Weights of a small transformer language model.
Architecture: learned positions, biases.
Each number is 128 + 32 x the weight over the matrix's rms, rounded and kept within 0 to 255. Layers, rows and columns count from 0. Numbers have three digits each.

# q: layer 5 attention query, 448x448, rms 0.083, rows 363-383, columns 0-111
# k: layer 5 attention key, 448x448, rms 0.0785, rows 363-383, columns 0-111
# v: layer 5 attention value, 448x448, rms 0.0761, rows 320-358, columns 0-111
# o: layer 5 attention output (transposed), 448x448, rms 0.135, rows 320-358, columns 0-111
q363:126092129123110057229219142101132103105138128212102133141119109162096103196007063149125087186085108187131156080134122116181143213242070103088059125116127140115143060132093181150078014132160179121050158115060058167080141058097238133141105083052069086067164159122196098125165048207113098068099147255133091106077114145195131125229120122094
k363:098091156090106092080149136134051066224165105228082101053072140109132125140147098073189081169155139100130140048166074194107172146210137106099081162164137138065255146174082122146169123096112113190063101133166109126105150140054148114148093128117151150123153073128115105085041091101121150158080103194138079144095137081103149137131123143116
q364:151142132206236066160162121076078052190096072129147109030179108157109158215231056148123113136079188171170122057144097091100078107151031139159046189190163140161073069181188137123066097208155127089135094063196071138114130110173115221138216061103143095110105246163152164219114108099048093032122097138098176193111098098057127113173153115197
k364:184149123114201075097100082136154090155147165173132136087088113126112139146163092117100090132060216222124084101093172084068110147101095146163104144127162126122116051147081078046060080170171154024121173137191085186145201168215145125106128167053149108110071117104136125111085070096150124062139097169192129193120194091079140061210164198128
q365:183064100086129080108113120016138110008060100130187206066074124105211119153218192156108072165129069075159210086136148192119114092082071162103154114071248161149073129130048207114166108081173204201115236104130075089136131090086083154161122110155109059106126158055155198113237148158168101207203096087129104167108051125146084140146216147066
k365:123081105099069077120163100018143105110102102147125129128108147154190142088123150082160064211158126057125130122113221226147159082192081071079139076118162247091121159135147155147238144134118129169126169110125147164116225150165030044190103137073149061227171196119106113181096098147089078179147041107086206119120064091106000217166146113171
q366:172088081111110131162124145198065230154154077106114078160175000105123068160096147144193176147070075117104123135142085123081147159099093101152106138170089129188152113117188195104162089068097107139116063107118047061113131184100148144115148156213175135152028141145084074122174126075120138108137064215080113148106103162086110086190050052166
k366:103160179165124083209112107167137143139112144150126118163151109160084059105141143086105121186125110176138184149149107129121071139112046113102064099128072121121134056168139177131187124181088071157142134090148160154091089152133133135086186200067156153129042105158048084076167119115109145070135119135086200137121074137186098087191096153109
q367:137057143101151212013114197154129159148201165140110185187075125111126125056219171048131104141127172181041150102185027137172198078104110173145160092131151123093167130176159193115122194082156096093121174130166126069182113116126134122211178131145141143073097148121130079138090136109018170144108123086175091158147145117143090132061179056191
k367:077142255045119070076116121086143091199090183114159174103075158077133162251171136118119159131144111066152159143158095186187095221174111135148088118103128138191124079128100114159117164150091074090085071147167175146193078075121174111192089154165133077164114153080110143106217127151125139133109133089092160097127076118146106177084093136127
q368:133124138163104081134137141059141090132100145090175156168111039040211063175152114140198177149138047126083209208077113118239080179122140039181233034119100091037075053160167157146190102168076098155163096184063000061110018104069164071072159197190160102091092212232194110115170099189136136090114063093062092126123130051167091255191173065124
k368:105109165078114158158079118075126131211096123131128187139161153128149145121192125120126117157188078091076166160130068125147156149227062047164108108072074131092101010188118068169199226061070139066184168068142078116103083108107085139130099165126107080032156160141084125117100100155105167104111093014157172185134105078140068137056089155116
q369:109184140084171090153122074077075129060042112071190131161068089126140058167197082113142108148085104190123101156127160092106126030099108181170123063144124170150159134159125134161199130120103102105201086133029107230075135133152121141133157067084146120177175217089246125173158222190049149104074111151042129107144210052145072153083087206198
k369:150075148188147122107154102106121083074079170008160145177152124136079136085100098097086154167172026200165186112121159127171126062115152090072108128151096166134122112153054098154176107151164140062103126076147083177175131069235138100111211213155108050104123134140120177162067098177078090132083134123085135229142189076112080092040127121177
q370:095160092078168116144163174173096143162166089119110101188123090155000146181130051116228201141104167097095081077086069165115171083135098144192172134136217127044046153159189032216139077077158153111128117129168082240157155121176180069161125104089074203187179189227057193108168070045109157107135119103115177123107057087102140155135081074132
k370:052158155073185053110126154178094102097112123141125122169137107151085119085149149145084142119102146099123108136114186176170128153170103136108129127084146137031149162106104139118074080125100055103132074164148111201155098105147206077135111080125073105141121113170164148081202209098063132091130175120142172077100136075098155164097178154065
q371:148141179155025141092208136216131167124079175144157133171116112138243136190193138172153146121138098150124125123176112088123238113131180179080079152101080128123136109147072135127103064196094159033111116030142121093123200095091134153133120132097124159176093096073093134051225130156119147106083148130140060129166052172191091133165119050170
k371:149148114156103117171233174128119183080200122129184212141111020097105161123147146124151186145094057198139090063107045098105134124156124171078116234133063057045154113086099150065113105193165148115120035141175106163132158183145115166092098114201144152161087057121124067035146177053137129089085167116064112142062139166205073091105116078119
q372:186132080149148144146050184183082161109177071135167177141175121113148046020033164081222111103104079111067194127140088076078129137113177152138099105102174076150153084131188139065055028200105230185137040091152138086149104093097141038192050078065086151124152185149203133102226092080116095151093225126110083058138141198176098111111096132184
k372:191108103189210122081126152130074143140152092106138080236055136150138055062107105077093124147205127119123208121149126135093143109120128112098161136099132039111095101074116126240139097134060069172096086126205094077060133103145169104104152177181136133098115139148155068079160167117121158107074186113110096175133127111143099145095169102078
q373:127145094092131218233086123097203127205128096170168194113081197104171133098094199188039198031114135025179123027114185162151114045120191202112206164132096141235199167117162139112110155146042128220141171157154159024174196224162082173157114152077099121172067122155051119132166089140251080173114168087100118053167108126115144173058147065010
k373:133087082255087134200136125096107097200145140110123229109171159142132159126146211137117165029155221057108212138110171170188131091098097182159140078118159123163115205016165099161151153120080141185157149122114153120115159092116195184170101090156072169116142144086136151168132123190148083124165075088153058117130096151111071106076171061105
q374:142151066154085162165129092141131107056135148133114171114148169146100158097113121190122043125085176205154157124121119126034128146094175089212105153128103125155117166095103091154086216169039129228060150055138151057124240123170130197157162141117068113073152102196153225145174082156185133147060159031136131136092140090096177103112109098147
k374:103160158110163126148060105133044091114068166024109172123255208104131103120213108150130137168137147120183085173145159148150118154121142104173092119195132167079152221147123091190105184100135064094085104066152061058165183086151120161167169095172144202136154114152121146136155151116114146169179120198089140034193170108097146115177027097122
q375:162102174049063104082231050107182188088202135136044184153052117187104119080116076160087109148195035169077116107114211104160112146051102121184056096174110132158146183167110086115115185039154127230044083136116153176101122113136151113220146153219180136145172123107205133177122116145168163083208171153126074133096090119158066124127153149107
k375:083093081023132066108200120070192071068218074203079141150141180103082156134130119090106158159220120118073091083117186131182104143073065209029088118137132163128091116086112127137128175034174154229058056100048144177157100045087224176174108169159133065154157136117157111146114131147087091169117146133126138077192134207175048172107164130169
q376:233222099144139153153060104133116172131113070045225168120145131130129143080216110155195119107100169058151053247155180130095167047149082108151234103082133127098091132077100123110237112196090190231104161134125102129022128191095127049106137189159152164193145118127094255094190116093140092151194151080143155104109089162140092133139227091033
k376:115093101182130217124115079093057145151040073155189089119154124174142116078134225197160152098137088081136121220122201140075130119133136157155194164165134195114108072128140157150105118088101159143126112139098152108064169170124116129109157170074156082165119176119077104202201205111174086188132128069127096087047084145079146206152195137065
q377:181179101120159194137198145125196103061115109086158085118096201117221093150153116194128175151142053171015129114098075080255133110055153088189071185047050068133208136145076102139113190105135074255118117021106061075047175107124171165131048135125153117228123117012246102130099000169127077160033167157185082132159199178138131073192123098092
k377:161099238098145196178160097156218092101100056097191075178162128155154125109106083150107188128136081081102148161191051131217053142052099120136139150083075044145190074099053222164111151128199132204087096001120094087143124085176089090240106135185157038136149133058215095175174104151158150076028118120158089063183143190164101112120109031084
q378:109117153059127139145178112136124089146161133151090139142147107149183108153121124206173151113104215166167101105126047128126053242120164146148056109150119130099192169207137137063077215093139122107132173095175163111183137029136099198187156116136072139079147114058095019076124167127158075072121144135130114169123068169182106179197108160153
k378:044125134133145206148110139098119133089159163113167101125108221153107148167136135163125097114063231114138122068075100133161093184147199010134181076082099074172160190156060194074085196121076081063091211144218096075220119109155066213092075107165088114119103121060092107088178086152203137178151163112080127119131115135181140135079167150146
q379:117163082184093151126091126157026166076082156198062181108154102133207122198228144147133009136148163066143186114101148087148123069104078087183028049070118089191132066063063209086126068096099127087180232199089140087138158213148138130088036169147146154118168185186021085175067108084052155202207152191130155119108145167144132158116142136154
k379:069185101235140118134013138111080084145081086072196079126091058087165078091144120104162057172170162097157051118125206160134159113061093062077099136053140148056117134088117176127177057094063217120151253155108176115123160154164170151096069177129120099092174184124145117133144174115136106041158064138137128213107102153140097191222137134091
q380:113148099125138034184101149209117134148084168125138153223168177119179198093089174163194189107131178085107196103146191042147156124106069200159196255190072147193089129119032078176113194127173123157205107176134086119205159214126208096105091198112059199120078082169035176131116121117136140139006095133133130079100129196151126170090110108161
k380:094094120178179164129140133150163178216099119101131205172138187096169181196141175163085118126072184079165119194170141074087116142124058090174173212149126122122038088125078061198138187156077116150086106151146155119108215179079152094188123112154054082188121076155113145165094064100116095116091055065146137129142055213101183134067089108099
q381:134085135149163119134128125176113068206119140117190103192113072117149060070083171063108101052120137115115187092102110129114162238144251154106161179120226147003113070188094058050077071156042108113088073085140179084086017149131064098093137101119076128076184246069078099059118113121165185092187152254091084121149091112063158145090137148121
k381:075182047085172104235137045142018047183122154134129084123172158176142184120112171151139181100099205146148110093088108087167124171092160135185084032151146187035044107200079082018089177163050061112119178157088118119147069178130127149094107071113067124064102180117093089105077193110069182089155103138159054139065153107057152153045126179088
q382:142077169162114174173089063150163120038123112134079119145100124108143126048109155090162161128161102160192164000107117214180135101090127142109099145176131138125239052091111100108169167087161106157046096146103182070096146154128056082107145129148053114069189134109080085072114097142160105157094157203120134040207120144106052126095060099087
k382:144097000000036112168187068153154115085067077091094010149080093093158114133115112125117182182102130178108216048141123150192134142103104218124105102049169192138156161130089137121161149119161156154159076142154150134131144107000134105133143110083207131157134175086070091116090135132076136152019118145133068101108046146090100103129045132122
q383:088088154167157009194132189090106125137022136153164126106125127188125144080162125225241059077090082128113179092048227150081138228132136182082151107074147151137127067127146119141121052105068241062091048109067140002121201104074074061112160129049141124157056147171152101133157103122115128113164116240112142125136100115153052110171157097163
k383:093114054158078147152147120117129134077134223147072173110149157042180148090133146099102096246184096105120069094122136159035175146120167104066155094141126109104105058118129110255112098166163209075053126139103098084149121171079108071113173118120190158150146102087111092140127145229074080110134084189081163143084170183090119108117141127165
v320:146078074095151077182109127169110128130114152132132124120175134116160167103131125134139189162154138127095151117122169141093145118096109152106060126121120161065119162132146104119190094095166109139109136090148071124136120078110111142101126123077136164115099160096087108132059069107059117101117076180130130180126119082164125023141091165173
o320:125152177157076113116109173149206047160152159163174156099193131116125095113068119124037140153102117141148127053096118099118181136063080162163082100121181158121203139136152153107176158125101126119132106152121171071099188083114087163178171100123193109148128169035039095112160165115147154113162037222169137174136110123087119117102097121101
v321:129126053169161126122084116062218113164128129154172134091136180126160102127144143143201170108146150115123093125137210108159173123117125187079106191186098127124181118151144163132058158100130140162105111123064115124122102240086098143154147174161047153160190151097150168132143102127146143151141104131149120030145118113113087144155132147148
o321:117100123106133124162161138095220205049092172209104154128168139107146139148132155115116096112149126166158127144114183103241120153054121054100096152158102174116173097117117187138070183088138163149129150132129127084150255174095112137143080120136153067151036104140137124201183117158196168144130129072134173115073145159126088161179152104113
v322:170107136123074102114149098079142080129120143138108129114066152123098170197102046207135107137154155151170170042097136115133116147101190171117112161137085109152152124090105166130099138144154117155086081115130154162134140143149150146153147140052078122126165132110147184156143128150165169129152143141131145131123128112152064167118121103108
o322:045173169170104103144113158114156144140097141122164114120105051170088146094085171078098112127084124143135181087154112174072132124125243102155083100179205150146136178130109133143107208134116134165100230118182190182213255117170125159179073125095088168152210110077077086122171187113215137179186093145108141147053077147179126214143075085148
v323:073126144163191098106123112104107146086095115110095088040091143120092057167122084097087112116219118170148114174056147181142119207120181111126115062131140188144145210141145184072154095073188085052099100148134148093113064186114197144163166166138154090096162185133153136152195141139099053160113116114118151079118099090095115146130122123132
o323:102153145096128110144172150093154171118112156160159077074105110112095078052144092149156091120092150130096068168114159152054100129194108136124154103072190172146187170092107127203133154128125119112137126152163125193116150143140079121165176153041109142130170142097115117157118228089051170148114101112154138094130101156158138124057166158089
v324:134159167115129151102179179123085146125155077180079162115184108196124113143089106128136102124163102170105153145094146156137109158133158138130088141117103147144139122130095171142084099168168123105125068109137086119154092155117155202142073086107184149102110112138170108124186118139143191073177136126123083149122083089100154126120197131167
o324:150073059080163083130160119158210147198214160109136167087122178092055054075174132107158141191172132134092089154150107162190086105135140143086144111085078095135129158177187152132140177151094123059136144158079091121162120117091109142105157137185191184148077066094189140110087119141136095081188104135125082146156065104138170106133078125107
v325:113105149142133075104160124118148145098162140095159144123141160132167150128104151116141116150141063121113102107113125140144084157174125171136114173091076176126161126037144141223129141153129115158073136107154094138091116133097122130143039052106076186117193141100118107181097092156089130141097140164135153147121133181091112118128144097138
o325:133118055165088069072061151123201186132116169181078186131108143116119125169099195138128139104076139132136161079166163151089112105083093167141178129086088154184107174057071123157169138092105052083103132166120123178170100122078158189148109164117060185125109087173014036147162052111124130212152080131062129150123175135156134049108057091083
v326:107138110157154131148134122153152123150120108131172106107099119220130122143083143115125129127111173118161045117082149133129146165084168139128133255078100108148201138078110108119093049099087123108176063098118193159095134124145139152102133205114111093096171063159075137145083158156124073122139148146127146072141085147141141071112096097099
o326:150140090204134104094192159140127110137077165116089101079158103106095167110159134154097084104089153164080162140190136097137133082108064158050162042132126129175144134132101100094171064166207091060151115208085143144123071090095152153130113084134143123150158134146168063119127138135112113127082151114148166165072173126128101091162194082165
v327:098140096072064138146132083105090117160095121140143048099077143169132100175102140123099117125096182120052126106112130152125190141141137144093129058099156136168184173200117160075223132181123097156102145140144150128113153133116113101136066100136141127067134145149133132141127079166067144078083179150135078100140143163166082140154105126135
o327:119150133106166097191125081121147115123125144116090084116178100152148101126063148081101170129120113142074129123118140118174103168128133103063104097100124207118215114147157192104156156051123066129097152175086105077162077111136130147091100153153090064128146163099099010144107108105191098085162158181105150147127090135089162135127083100089
v328:130125082113104120090123151142108175124117140123125135111058152130190081094115058162146111150126099126133124094116137144134080090165099122126152103127129173157161094095109107184137122179128060122154122104155086102164087119120170140152118164120081140144159184108153161132108118112161074135128081169194165072129134179053131193148120154076
o328:091121110129141145102131180081082143159176110153136227148158151140098055132241171100128113128148126108118145100120115130105164122177136199160145144136179146142107103136093156088081078106126136125101224064144112154055165115122000156142180123113081109124119138194115166122176174156089192202151128129160138140140134162032103139134194149108
v329:110140147105138166122089175108115139079114121105130067145183138118092133123115127093146144170088150145131158134119141214063128114187136121130109132081112102170155054147217040132179139145140108097162106113087099154166140204118093124154106141100156129112148060113067147120099093086142105115188173166089149132090135097124054132106161108191
o329:098072112139142097083084112104158168118065138185153166058091159130016129114141163148095099139094178045134150096126150125060115184156074180129137116128119073119212118106165134070137144095184133045107128098117179169152065123154162077089141142108137161121084088162124080112110091052124117118060158147122154124077079119134106089189046114159
v330:135107182106123121113158147143149092108111169074151091111195128131109125086129150130103073112084119130114165144179137144156179119108128161133164128176091137118129156122115108158191129116118131152058101143119121136104106157161141149109133161156215145191127145107070137037113149171129099198093088079177114130165090097120135123112112111089
o330:134106096109145111105176150129091143022099093098163137119088161123105137124113123123118102093094132127082141051148095128143103186147090104054151134123164152142135118120104132134220133147157214185174153076176157133119127108107142139117110105099099171147114138103176184102113136180044088175121113122089077107163132201131115134120197147121
v331:130077115138103163091106124093127196123125056148130102102104211102062137119155123175129096130118110158115128134126102180108123173149074118070165087178154115139144061127156088087115146116099110159178125085152133129107093124149087107129120152118148165067068092157142124191158135165194192133115138142102158171131112137077091140187166140166
o331:088112126046176171205098076120086144134148145147160160159137057127158119127105157175114076162113080106199150096119130141098177142109101051149195157135159150181111091081135123151178202146177130168197080135130129069194132204193145155142066213158237076103041103103127119146103155132121108129204147121105161116134088122127102125156157118129
v332:156148196125172125107088170134089184171062135145164081155109145124156158138143075104106080091146154093119083139137084087127105201130142122146105126064114154122142124094204142124120125182077122077075096157161137135103094095167124120182160130112093074159122080174149162086169204101087169107123146123104133192114149098175117114116121109096
o332:110144151155111085099119168139151178184135166144154143152151159113074163039102176150186166127171137096067163172139115126090156103097153089128115116153160057078101111157197209095060132154135135060112098177194141055209090075077133062156164104089113147140108116108133099066116105052131096120102121106174122157108140194160116126096117054136
v333:109117145048111065097078163180178133119144103156128140189113152127099128157129119142084155190086086112093128164133155099192106127107175136174154113099193150125107091090146121138141201080069068175171148117180095175104146119156101097129211137140109103164131099093094143119157101064129141123146108114094180119087146189165125107095186096141
o333:085161123121102160018080089126201155090103156158148095145150097145144060066101132094110122074185107149097084173138099079133097130164108117043140073102208153105125208196057109108072140140132179130088106119164062183070063088037115127103136146157154101184128138120144101204174139217181095103159076177144093140157111106190070153082110129147
v334:129108121087131167180169130138108115173100153149117127161136189152080179192144152129176133099146100073101163085167052128063173097204105168101125040174087168155129114113170121093080145072099137157149178103174142126146175053096102100082177067152027170179088151151127094179076109138087134094120145117124136126097133134184149139114070086144
o334:065071175045064121211124140111135117112170139146122166159138121155090072090094191085103174052097138126101132156087165115124141155106166152163136111107125196186099134117079121068117120079170084188070131159099135075100105116171135170219091107093213129134148091190165088119103210167168056122155140142117086129129174087129156206133128141114
v335:139099109154081136161116069166112166135095135110134138099121061138085112065128141156135157105106117072118180115137144145168135131129122107130116123101146191140156181176101145085146108114130141074213100160168118176154135094079191122133162113125147064124087183128125141148113061139101094146148174240095209102159102132098179123150055183118
o335:147172152143144132166159082107139160107169162104143108087142140140073204139083136181148108141116139142205120114130205145039133096108081140127147098157091165197148160129118076177210206107159124170170153168102155203190148138112151150080193122148126105168154094140144163125068166164182141190176097139124201140159159127128122151160144123137
v336:234142152203090179102097139177175122131170067110112098157119098181117110078107094153122095085150082183150087110119100147129153110077117154146102138067233103109151073133160095161190065096166142160097126135107184135103091095097142134152159194122145130142172092121177129145160138099166142077142138119126175132149122186132148098100135147108
o336:093160111128127177098134170188230142119150089146103100100107136118151127067047117142134113128138105095068160100166080115060160137130107164173168123089189105157167143087097120117129156157097118183162138161150141074077064137136085184124099104140065119130074112094106084157121133109169147142103142111186121108158139227080126114139105102092
v337:161152074070153071155095137160166129194122154105143120179079149085150096158112140135082142113135141122166158126076158150122091115163167117102146089070164127136094133166098137105140077122061096066131111164095143119148153121171135159089112132140130062176096119128088072099116122132091164063152129132121132115095143174193065129120125145120
o337:076116099134081149082121110123115093038107125128027126128135063113111143139102042047136059117102149127136110125150080134117082165055122190097072066161131184161144101096139151102095167101135136071070130104144168175172179079207146160147118133177082097118065163113092078190098131185141152168090178149127185155076186103107160136177103142239
v338:131127115162133143153116150151131136093136195130093105091172129101132143133145150146094125085124205140144129131089187102128087159141083128090130086120137127073139117120106090113113159164091119135114107041085070134105136083086107132185152168126118117119150166120211121116147185161086129096151153144123132143114131122085120101163100193131
o338:141136121133145079156157131123126108185131151086136101037132126126117124103134123131161101114093101088103165150072089165151068161065134123158166099206095145190138206133094074115099207216068108174162054106132106090170104154135153164177191139200087166112100142218126116138164081098170181036136085132083119130088101084114121089107166108115
v339:113120153124169141162079129140161151165135145105152168132129177096133138108127132145130157111152172151069154176180149130126106143139123083147142076080095154097125124141180129134131183098081100126103137129177147124094151087144084092173129147148119214111130141101112163167159177141180119144111156093128158097161149158112148141152159131093
o339:066070099091102166146036126127123078132095138116145165191175163122101117110135146111130117122189160127111138168103115053059151153214120105154184093140177130158058127194203116180156255141112106162121166212122134156167150109141110134055151169188109199127110136204054156157113193175142156163182101067151138174147048088125121165062103103165
v340:104110139136092161149090070124124079123126145074088080173185168079168121131174175152109108125153127119141074153182082113106110120124155131141106090220161135151105091137130190152151125174150102097131144102165140127200125126162114134136130136102141087127129106106123151088141168102154084069158156106080152191162149127082156136149117114172
o340:115107098118127143083120113110080102110109166128156145135067127112245126160165125182152099151020130093115164173111155131212122176132153170135109084138144097101174116209078130160145091091123155117164156124029151111150191117196136072144178181165090116134132180142151144073128152134110086165106118180118132103129192123104134122065204140108
v341:159138144161135100129125176128145126146106126087153148178112114068092085172185106137060146100107115124126179183130115113154175168184084169160136128143182109116103111132080146133101144136095085085163132161179114112118152155109144145196142084121125124132139138125192164151188097175089115157114124101158107111128088043109147131106165110137
o341:178135139145126153129094168172141137096101065131145159158105149090144153117236098103111116124192148160136105142101086108178158142148161122184065183132124128107102126149192101160140193189105138071128107094164168057122164123116142147195128177089175124096095111109150116154075126168078110078134166036140172209146163167104080164056122124119
v342:173142132113097128166141143166124124117123176105103105151144179174167158062080117145163118151074104167131152137125166124142148148179133103226166132141138150160136110097123116124132182111095118138149199155085121124154171142120117139135156113087148157094085053140109170093131086107128095129128093061116111104151145104149115121127148124180
o342:087177139140137101144121170152126109116109121111140110220129110161138130155109138113117122076184150160143138101131122154119097175186122095139196160190160069065150134112093133112127202184166069028133073085185191137147146075060078184088154141164101108079166186146155165103146109220196155097076145148061150161179171103133093093182103147147
v343:139097086155155107153129148108140189077147105144165143112166098140146153106176163116110111161069112171041133111111173135123109157116141145069108109171166154129126113138149126127108138138125143135136120147066155089095078054107081121114123163110088106122117127078169139125149148104148126140102157184097076184128149163116116096165106178102
o343:127155170102085076132102130115090161106170095164126161092120159119099119061130131179133093029159140144180136137171172099036148128136079054090094191146110102094082134147189130153152022123152141121063045122043088081152112184134134118127146161095171121108148144132172164164101191095146153154103109106192122141131135119170139179128134121104
v344:123119135118096186098121135091118122131148111188137120131148126168086099141182140095141145100108163096089094111107118044094093121149137087179046124144160108118140149148176137102070114126177113118182159112091231121113124157155152239146132148126174189121089111078137036151129184119120175106138138133158093170159142099087162145130121168161
o344:116101112178148165144046131069138128073141116102089084101104082114139085124172135100128156164106115097101113180131141088135105083184144098133159091122161065102039103181089121092091096160181135160138171151131105099127068153150100132134072093149125128125084110159149117099105184126184101146143054064120112106119119112123186111098156133105
v345:131122167162112163117155116134154134106128126217082155148150107119145138189135162155098155147043100173160066110179135125123125134154122189117136078146094108165102090114110158111141105225174116128147044169133206125107149125091153121104131094151118155172147107114084096133113196151154086166095125178135136099137099150108129134108076132153
o345:156070147148138168119126015145130103061149143156081106196130160122129148135109154118142164123069146137139159056112205157168138193179092188102084104108082142098253093077137183193125075154242130197101044177111240092115239156121131025118088165112115177120134173146042121025088113088127160121103150241166132072165094107098081066180137152063
v346:175089196172149123152108075109076168124152114119128189166114160044145165149162131179099116169188192102127108107144154109140116070140084093082159106110192154132128120089121149116118115156193102134108117118144096121098106094128193186146098124174174121184125076132082119141132104155170133101141182159100178180156131137170124144189152115149
o346:127135071109086074137152099040142096098108183109103085161076152164144123111136118098123149169086044153117150095072130123074135086078135135064195114130087114182160131166171132166092113145122180125097192104101111125141255137071156175193148087128106160167152107133110207129066145172010127130079124128091167147153119100130177179083159140228
v347:124139192114122087113136134099158062190124089118162137109150110127138127160179155147106138165050090083136123036103091169114133204106121118149116099154117168156130196109070135079097134090163105205131063107113095113125112128094110133099122143172139151134120119170129128163172150178134157191139121119102194111125126080134114119087133132137
o347:109084115164059105167175141116128158095147178134093085112091083133125055113115068111147097162176151102171183079124152197172133121183113122061102217138094117105201127144132000180100107109201166218152123144119132154094124130154111078082141155163125116111169060144184082141059184195093164142132067148133125132100097184181147139114097119172
v348:098133067113168179156107181108164100169127128156159150113105139155137111141098143195105096104105134123150119142095153104164144102117097146111205151113086126099145168108179060176143142143098061173132148131071122107142093163170156125099156125153110090133167134123119132133148110161170148156144111146148111117140161140118116068166120131069
o348:137183106133136094088066207142099171063125113076091127135185102175143213093209188241123178125198137158060127125110177129096145099115167102053133168096088204162097137069110146120062170170068205125100130111123143065106083182159059140135127127173104140086105048143135112164138124087168104131190126235102188155148157146152096133175133098119
v349:198135109132115180182093133194158179165112139183164163138122127116143088163097157171171178173159131110105127076109068145139139131105136140161195207173150109187141115090116135141087120146117168105141113132085132113125121138175162121115133149138090082132126057109159109144083142123101094117128098131081119105110109094133134063134145146103
o349:097141153134165166042133118120089132123131185124131167163148163117099146167104164159089091069070155098210122173213094047136103079135109144116186045187113148133171163137132189115075128104176103098152145165178134090118182117120066156137144179119078066127061148174196090131069218147106080160091156151110158096138137128163147107175075117178
v350:144144108158165131120150133123091181074108111117119079116075114127154083141098130059102088105138137154120103129092113126120097128141131140137079125132105092118194115127186144118144077098145108182086132114130149190126160165176133069182131187114143075144119088094163132132165172155156147123098172170120105118145106143101099151213150125174
o350:123145109103166124154176094169136145098072138141147086144134142181113100136106120126090196106147146097127123094137048132114148052124113153152104176128114111181182121095180080159077054155173050119132138134169156131111145097158125219182091158093123113148137135185109078119200122087112118086121106016111130162121135102128138097184174066135
v351:142115109130143159179138173066103140148067140125207168155184128129085079085108156132134137109071114136123137123081131096148114100121143134150128154087134147139209152127087112132146152105138127168146155105117169123119157138120100130147118160131145164049114085053142141129161115115137147150106109155108109155090116105103203154096110096086
o351:140131088171125221164086120175127122107049157092095136130187146078039125125078118140145117117128160094164160141102097121140100041191098131137115105115138094107173054110172181180120072176078067131107140136065151165092109094132125097087119160050157125089098152060204124059168097113207121155092149115124099120160090162162088058099128073069
v352:167172128083134107195148089127188148112172132091099043112087165130133132133121145101212130157172143119130149106157113176089079077040163154136131152102112052152104206143148110114131175154164112206150088125137142072084085133099146110096151070133113176166082093088126092138111147128117113110095150132147079116157098180161151091126101126099
o352:125036063109118147142139153150161150171127109160088085115141130120079104082150135129140105118146113082097116062156124138181112122119251120073207078173116154035121126172088169060077161107124144081092078090138229071104160078135100115104168182143139173202080117109177159091192097110168101162095131178152084125162138141148163016101107154155
v353:143148095139098115138046128099139088164106146177137095101100148114140094109093134180136164097126045139174080180093156128127122178082090153123117140158127091130130173186169130139157085133120152162122120173054121151098076157148137138109114088084170134163126111166150158107170098218150153059172097144125154143164087098141082123124118110094
o353:141090094128137138126098131108145157080135146155078087077114111151147114222080149191191113220159151167128096156092086099161120083105067129043157152159139107115140114159228211171079148047072161096150114054177187129115149175144127078104116093212127153172072075123126082118097179163182150127131178119126168168109116158109093136199156151090
v354:089119161087157128071122134067179177125159149098098144087057127092134176113123207114152141132118103132136053113140171115150133133138146125105098114099153177147141142130107127104115122107148137186150125176134087109132127116149084108094053161132127129099125111126116055108138193145120137101151148140078141203128149120130088144197106188108
o354:087139166089115122093119115091142126057141091115053177134099144086163154145127091097153081103191124136110148043043194130131022166117102080090082088136214102165094141155222157106153082054158131045145166108086138082105141097157028182171148112162167127127178114196162077092103168127193154147159097067080121184188071121078107135099109163150
v355:103170140138116161098145105095112089139140090094129064130072119129096129158118104138152146133126106135153130107166155117132096098158123098098050185122159153115197115119155083066114118143140087125101127165102076157116092151165140102137141091152066064157166072147176187105232115174118113138116117120145161102178131090121132127154099175098
o355:150168126099112128079196131139145141182131095125094054133136119108110135141151117191172170172168109153200064158147094109123092175145104027124195092156074148087074116100092132128078064128125117117115127066092126146098225098147162196069147108171125121135111123159111173171092159089177139131097095129157135116050199140154178101129132155102
v356:090133159075163148156148120138097171177120063193098085098113144136155139059083088158074172115087065113101110126128135127144087105155145172156121171094043152110071111154163100072115157175110044165065088153133158144132114139183095157129117129131098166197099122092116147046146099103127114129132134156137193050074107122107190183093103101101
o356:124143109097085171136080204255061139105177132159141119113114139145087132049106122117144165122131163087112157220104157105145157082104193091091228085094212151086108127194152178119191177149143097110144163078087170138122137128028115133071090172085185117122052124199060072089139232096026184099146091113083093118054171127134114138105166103134
v357:063164104137074117112154161121081161108138124099120152152165120087108152121108171121140125132057132146204132206139102142141125152120099126175123131152104204123138067090151170184141190131070080173126114092150112091135156104107106133053129125086063105157130068189140119140086180123108124176168137123106133072126133147147204085136115144128
o357:092154108184161178173129140153094132161128080127109109180115118162180187072126177108107149181173094127136155130089184147118126145060172118088229252154037124122145105147112057071116018150097189066166093137082177067120060124060172087151145106118155155140095089102115135099183191158145158097178099174144108039220168137162080130052076065178
v358:144095121172183118118127178139121138126153083175081153201149167109157105107149047139089096141124164097194126107142159156144177164115103093129154170088123154170085114185135089143150112069106141112141149044123153160113158121214079185229115170171074111113107174113143163154114180079154152132129147183105132100118123155122158164135174121132
o358:122129061125146074161095120228156131108149187070179219127133096097182110104053134122095202034150081124065174153215129119133073182148089173114107086130070134088124150178115140138070160121097099124163207242161131131078161154151173178152113104111167064133177141183193070173105152055118131158117142086168085068136144123142160143123133124180